config = dict(
    n_layer=14,
    d_model=384,
    n_head=6,
    n_kv_head=6,
    head_dim=32,
    d_mlp=1536,
    vocab_size=2048,
    activation='tanh_gelu',
    norm='layernorm',
    norm_place='pre',
    norm_eps=1e-05,
    positions='learned',
    qk_norm=False,
    attn_scale=0.177,
    bias='all',
    tie_embeddings=True,
    parallel_block=False,
    init='normal',
    init_std_qkv=0.0253,
    init_std_o=0.00677,
    init_std_up=0.0253,
    init_std_down=0.00239,
    optimizer='ademamix',
    lr=0.000335,
    lr_mult_qkv=0.4,
    lr_mult_o=0.935,
    beta1=0.9,
    lr_head=0.00633,
    grad_clip=1.0,
    warmup_steps=205,
    schedule='wsd',
    decay_fraction=0.67,
    decay_shape='linear',
    final_lr_fraction=0.0,
    batch_tokens=131072,
    seq_len=256,
    doc_mask=True,
    train_tokens=843300000,
    steps=6434,
    dataset='wikipedia_en',
)
Each number is 128 + 24 x the weight over its row's rms, rounded and kept within 0 to 255. Layers, rows and columns count from 0. Numbers have three digits each. The size before them is the row's rms in percent of the matrix's.

# layer 9 MLP down, 384x1536, rms 0.033, rows 135-185, columns 0-127
101:145153136094104158129102164116136125148135070130156130129172101139157083170154154122089132104163102085129138148124103102085124076115126124113130140133113131103149154137129091145169164119090108133133071152136142167103146131159123114159133137112122097162133109113159147151108131105135129162132154188058098135105103120092116106132158137141104123131130152124096115157132143176137105120118
098:138111121140161135124140136159124113094091104099062138156125127088135137121117121169098147091094123143120124159160161145125120140147123128089161126121119129126136119114177134148120143156106147133116112154157122125101149089172143119158102214090129142066144076084119140099153137137076117135116120109121104110083101122105109149100105153144136120100125122134184131106090133160113101097094
099:121097122154136099133129108171122127084089086159171146134114123118142120119134148124119138120152143135159141126153141142105104147121146131152139105131102134159119162131136127160141092121144102157150165113123136151093123109131121144104120133128106155076150130123127144131146150088121135115149127152128143120109135104106094061162127142116122131123147137163112096170101116105110136151095
096:164156150125107085146156141120131107167126124140140183129154101109143075140115135131115160133143127114162130133147165098120161158092076126112134137139162106095122174164119115167140081129150136110137093130120120104136120136095131128092143166161176113130133104153119087119111158160102094147155112113112121140091120095179141124085169161123126120134182131140140129128174093106123123113138
099:071114161113146090124143128157143112137115117151147124131181149165154143136150127100104136118142110066105121110126119092139159107099136108158149126091103141143114160128133116169145107167129128139103135122082094106139109122137141090120137095127138113134109153134107126137114112143106127112114132087112108054111121124115110154133148106111094124133151153076144136156090147138131138137132
099:102134135107127129122122141135116132084145101161143105171110102126113126115095081135118118090160134107132157121102116102136124142118116114115078080165127115103126091129098128149149129101138109107101141127104116107134185106104110106109141142109085109102097167152135095113115127123146151098110102162121113149084114142168142116149156101114042107133074134119168072118121127140099134131122
095:141133114132128121156131156149111104151147139106161133100110161108131176122141138109146140137106167078177142104127159118148123137141140126186117101113175111119090104154158146144142115143123131128120123091153119151104151081106148129136123119107120138117103151088119131104187139130168139155138172072112117105160098115127134138130157132101151140157084140177126111147174120096142135123119
095:142144195144125131103131134119139095107142135130103142148125112106127142153120134133211146125139096115158131125133127085126121159162147109145147136147115167129150116172081094166186060152121089122132123152155112090136081119113120103112112087131110077148121104130113136124119095121122158134100147116131129096138151140120153142120171128136106092142161139117086122086121121117124155149115
096:152136073144144140119147124103102102112147106070152127129131159170129148131135115102106089126125163109153139131149167127141152128108128131130131126127167090142151144100136159150096136114132149125072112110159087102141140136179130130125124154142116142118116099143124121091133091150128104102168154111124076108171155117176112164093163119104091154119121194118149107153133150138124160128093
098:119145127156131143106106108118148097143130093114112142109148138109110140067174089135133129089127140117115134140139126117136140144129091106111148145139141094104097133135142130142125162110150113134118113152141118119118135127119147127138107109109128141163114132167108110049108158140159110143131136114103103098113139125136120097153110132147129133124115169141148143097153093132157116158121
098:126142172133087101101132185167095171131110111117110117143099109139089074124132131112093118114113189094139183102122153107119117128182111131137146105165110104135119107098160108113144141148108151096135123140114153114110123126099090094146118092101174149086099156111089110141164166133080128127126157095178107134145075107148136127138126154136150119145116153154135152158107124122102119159118
097:151067159146122142112140127128118154128150073133115116107113110148160107144141138101143101102155101141170137099065128112130082143097156137152146147120103118128161115074110120146136150118091140058127140137117110152126108127111117104105163149086144140142089102183080182120095122137114150076118163124115133136108136142215101119135181085141151130130115089179092127146103117091056129123123
099:118125134120140088149128143104131116123133112143120167173130101092110130119098157149114131138145121081148106134117147155157128174131133137132142131146152171093144150178128144135140164158128123086121125119123120130150120123138146099115139151079130079150154161154134137124154117131156127167093142183125092117095142143126142158106112119152129145146101145127118109146175122147122084120136
099:110145181155126159143177143131089108181160105109143150150160092105096137110146130122102125104114146125133104115146134092148142126144118125137187127116128146099128111111164127113099132138107129143118140084138127109125106158097094099151134088153115134119136167110128118138103138091129116109114152139121145134078158128138120165128106147179114116120084077158089123103131065115169141134110
100:118126144104103145140105102083153143107145114137155119152086148140116148108114095147097125111116099150116132142115136126107155123110131139131141106131131072121101125160187113157085090090120149145158107127156127185126147153121128144159146111121096148109146119141095161096133101143172129122116147088114084138160133116137127110129118120142114101102135134197158134150119151099134142133134
101:087125115124129142121111141108088136121117110102096123137099128086144139097119108144111134125084152130128157144074104112130121126134112111174120134103143190132150164146168100157111094080157105083187137112140083112109118115121118084162155081111134131128110144128138138140127125105134137139134155090161192097130121139131153136125106124100093140137142125105113113138154160113130152113072
099:127110102152145136179113126132089113123136087068112147110126116142135123121106123133120126117147099120136122174135132139164115081156131134149116118108108153118156112105108108135109138131114131112095111072121085120113130137144115050112106119158149103116092123132119158125156165116139055141125136142123176123139104067113151140148070088144164124162110132122145134089123128116176141146152
101:117171133109102136138161143121152144124107138115154113146111162090133106125080101144067086095155161112139145158118133110118110101097118119123153131153095148155101084196133133144148127115131118138121098103126138123092121113154185158113187103124149111133105141163125128136111131151116141141128133127052139088097113114135124143114134163160126091098086113109099125126120126133103150124099
098:152116140144181116108051100143138113160135129128078138108146133167113134121124132109121152119128127161128138147115134139131115112166162109081108144101155148098135167165120134150118158182092142152041108173099101096139124136123094123116076168120155105102110118129102118126108113147129108116152085112108144100119107145139078133109173103119164146076104149120121168128126144099126105154113
096:138159123104134093164114143127108158104119087115129114129128128100147144126116137110073130123069118106144123139179135134131114165104114114117080110142119162148150143150090080143118106090142108128123147165121120103149116089097114140178132090108083116070129102158163123096131129134165153141096120136111123108132147131113119135145138122103109177119180112146125144135112152124131124121141
096:158119153100147138100116118134146124167163129145083130111077104129117163126135097117167131127112130109104162110117130119138164119123085122111108151145153134078138148158150086127133152130141132108143120163132135094137145100140124101135078092102159117118116122106141140126119132135125144147134165103186137081124123088139165105127107110126130154127172093132122138137145063137113163136156
100:125124110130115151166146140148137129089105120088116135154124154132139141150128128159175130144091122140115097146078147114139133126127083117117122116141152120117141159119079136083154122147159105141079179125102117110103188123105131119136128169132152151166132144116141130148105118092126160112123153134137137130171098108153139116123169109155076119132123135102164151153121117131132112135157
098:175160123059139137141106121126134118144156109109156124144103133148122130124115095159150146157121119144114124139131140109120150144149121125126134116168110140108117141124105146127120162135159156155156132113123137121143120135174124116090123125132132122165099110143145169145107127139114129151137136128098131100116126139149125104095142164116106186126129100111124129125195127119134144177118
099:113122143148137147155129137135103140131115076110126095131091137119110151093110135092153107154116106092113148103127143092143086147151101100134159076106152132121173095115108120114115095112174114084160145118123099126135128119143136179147115112160104137171110165111119089138113110125124128113130135138159127159132119113115122081155129141121145162127102134100093145139144128144137125152109
101:147133168103171136125129134138119133126144123113125137125159165121103083146135147144140119143149140162098104113116166116138156125159155130115102115112158110158135129114112150156095086119153093107105115120062123094140115104109094121114130134144124103129109132064147108139097122130144115110124107128134145116112127119142132120111172094140128161117109140104131130120147139123155118085161
099:142110088139104140181207109144123135135137138102169132118139124161149115128129130135101157105111117127134117115162117121144097158208151114116088144104137117114101107100116116098103095126164140139119119113147118142131148147120135113092110083143164100131172131114097147165126119111141120112117152149151079099160115131128131119123165105154163140144114134145092104115176132092134120109142
100:122113123148132104138066126089149091124124129142135142106124131181108094148120149111158072099148105083125121152132098108136150153113125130115145148154144101133163165098137134077180097134162139115125109163139144104136102149156141200143115132112153164162132154184134128103134130131102109143165147158119180113102129131159134102140104155104126144173104138163110114160151152155153114117123
101:141133102117117118121123210129139171104144149105123105109091148095110129145159154157126105120133128104105136123099128111138166159073056104104133139133147130098149103138153079147146141127115140125084152106170094149108109125153127075116142110151105136077122124101134108127150165149148126133132166118161131130125138121090148116130101088148113131142130098164156168152112154119123146133154
097:139123116144106118115085144105159121157135121106124099168109165158141169112129117093150119131113132149133087110163129090098115077114077120144094129144145131148119132148101115115118113145116119101087118142116138134146120069117092125131102149117114139092108085128123130108094119132131146152101056139151132138096147133156116159117111076131120122092178153117140140143088082102120177145113
100:123165115195166135115162124150138104095108083161149118112155128135114097108136142151149049100141135142109124101086148144156074138095131111116149161157213132110149141129140106168125121092095148156087139136140133149126130102112135134138120181111149087126140140102129178125108164138147128112142106118137153141131139168111109124102134129127176171147149122105156141138089134160179120124110
094:128148081163147145140128114101111114102159113118166139115158146112127139144105121079087122127101112150132146148123110124092133157154143121129099108123143129126090145117102113109138120083105117134118108147122129166116121147078104149152093102121113121134148141143148147122146129163100171141060137106166146110098135143089156131130186118092134158171130109100141136103106122160114127132097
100:076140115174056108126119099121172147131123103144123136158112146089122182115139090118139132136131152160126100122138115144155129131100130158112092173178116149111126137136127085133146070153087087153116119147123140132145133121099127123133159155138090093121102107112110137154110137166092080114122142147156121104095099138114153130137178107102101103104173097115137151135130108142126154095102
098:096099084180141140108113123124132130115119110145144083106116142138107097122139105144118147093155123134084147133086121158084141114101140141158119143151138160150112103144146123114153098159142151138103110100134106160098126113070141109095138128111091127103126128121103110167110125138124166088147173143113154108158141150131149125134087126192151129148141098078157170121164152126165135133125
099:108122148089102119110140141157147133116131145115148121095125124129135112103127159125123087110152105120108134102117169116121119160118151148119109123096129132108130161116104121129123128101121088110124188138109123178073112097119110145125129107163147142131156134146129123150132115145171132105172101111176128129140107107141128178130067130165161087110148117099135135166111142140095150148157
101:148095141099102091120086133175123105141166153118074126122119116119129131169143105122127154102126149137131163126142115121128111090139098138131115114112148144115173120140146133109135082113124113096087141152129123147152095090106131138121137135141174118136101157152143128119094080157120158131135145175110152104126125111130123149124127166110102155110102117141119125131105140139133129127154
101:151099117124121091172131130104094142139105108102120117110100141151093112098118102156106073133101153152089086109132153179150127121125136118115126172122136133122145089128071150098102163130109103115095140140165164148125117139118129111094102117116160103117125153118135137137074080101155121147101113144126128122164159140172104128114115144170117091172162109152131131121105096138132119106153
103:106146055106153109106142112124126117092138096142154138101109140119115160149122109119162131143062111165105131094156119105100111136114135114153094144152139127153121127119143137102135063138084102100053109114151122114133132148130157138137119116077100122149124134139172118113098118089083120133093149144134123121102114143161161116098135089108127144142139120186093082131131118131098129110134
101:114171094139173104132119125125094109092160130120129146059052150129148156147103111102144109132133143128143122101157102119123103086125101124083105141123111116174152047129128101106148115136165156110155149113133157139129130106160124138115137100122155116113125151142131116126134119155122119121132101142152133163116102140103076161088130115137129132159160109126158123131112091090132068177095
096:139111092149173108125134101144110145101110113129123137177142109090136105108116165149133123120127144175141149098118095132190133084070117100151144129177108138140098118129124103081158161152075107151073147143101130150107168115118089109107096144118137116151138119139129171128139100112121149119137097143149065150154104095089141125119148135130112095120086148131108108044134141088127129091131
095:165104116112118130133127119141185134127153144133120118134111175138150114114121136111096136116120126117139173130135133127133119159089157115084121144118131125140107152117123118127133153172102157112119187151143156077141162137163135157139111122182147157118129097176104143113128117112110179143154166124110076149158166104145116102109113141143099106091086131107140104111121105159124100141133
100:088122178130103103123133145140116088127101116141138112124117075056124137120108157145071087149130124095091114085139101144130136128138124120112148102072154121147141114119133123137108128147130181105141063174123131131132103117100123116111125111105127125103096174138104124100149131130108135137148121113147128112098117119138102113133151119149145175105169102164120131113143150097075104158148
098:111119126121128138123111184101102118122147147118165130078146128117142132107159105069106108108140102123141087089104105131094122093132109129145081106131105092139134079141158125169138164115157160117168134124115151108102115097087113131155152124144138121191100166148137092134127092117080107107095152136165124129129133116112134110151149148122124117090169169155134138120123114145122163153141
103:084164105123148110115127140135115116120128106100123106081148105122120114143135158114103130150147178130131135172125147130147164095125104142112103166112142142146179094093134104175164135151139141134139118099108142124104161106149136116093121147131099147146127124095145104144115120136094079096149136104189182097136085166118146114123102127164204077136119134116153102120129121140168135132139
099:100115128176116108113149126132130150130140127130156127144087130128147065128171156163084100148130148144136091122177133158129126155103159107098163143131151125123106141098123108147124157151102088173165154067150143138110144133084166126159167119118128105138170144114134123108167141143143152102104093154107062074133139161073133111098135156142077096162100139091096165157099107146144160147148
100:173141134145100113173127129102139099144090138137177111136115115111149136138127104094123090119105086152114115145150127134114125117112118129129152142150118103160142080095140137129154141145123132129132115111168147138093093154105124134145164105158087077120126142119119109180117148135112113133088107123145121066125185110121095144155153113123142117091124144133114126117119142159130130086146
097:140152122124131133075149135160124126121129140124105123092149136158117161106210080151133155155084145128126142087119095107148118141116162114147122114185086087128170152181134127149080095128153150122141140139186154123107105154152125136158073145098134093142092098142132111144103142137094106133098132073156113101139087121200098103111121155122145135113169118124104110120171146115154079131103
099:181097182138132138149172114070117131110133123097104134131107128126128101119112095114081121117135096120147156168095117119118116126122167130143148131129106132121124139108097146135165101113117157180164157173162156071103129087120110135140146163093105126117075148131132118130123123116145137157140112157131115173164115152135140189115111151127116157131123132173108081127100122114098139114125
100:160108118141100116171108098152162095119144106156112152157063141134161102130157109125095127097133133122131101111126127171151123096118081150126141101126090120099127146107122154098106123080139131123132145151135125137115172137109148147097093114112147121140088168156144108132149153138156142114133082129144094123092117141130127131128136155151153131142131116139146074129156135136069101167139
098:150139138152131116160144162113163107133116141141168132152161145115124133071098082134135082162133101080125164110129093144147128149143078103145146127158152107142157141135091086087121111125146117127122107140159131073129102135118111148184128138134144179128114170152157140135118132133124113154140128126120106146169138118104114142184132123154158112145119107091078123074176127121120099126123
099:137172126128123153084123127152112174121126126126143122120099082107123150141136134102114159168124135085134131144113131138162114131134167130095132128091118105121116162127115158103139106165123105136184107130068159092174101104134110118145118109109078138107135131165130154097161120137084134112119112104146147108095108122157143119145129167156176098153132134124117116109128121139173123171135
097:144126137126157121149123101128159153109135099202140155109157146106136152144135150166160106098146121147125166100112130101148175142143106126114117131128158124112117139154137141116157121155090143104175087126177127155168210114140112157130111158141101142115162105137120107170151150161154108143093139115141144113163148109094144117112110130143132129124127129177127114090116153147112127129109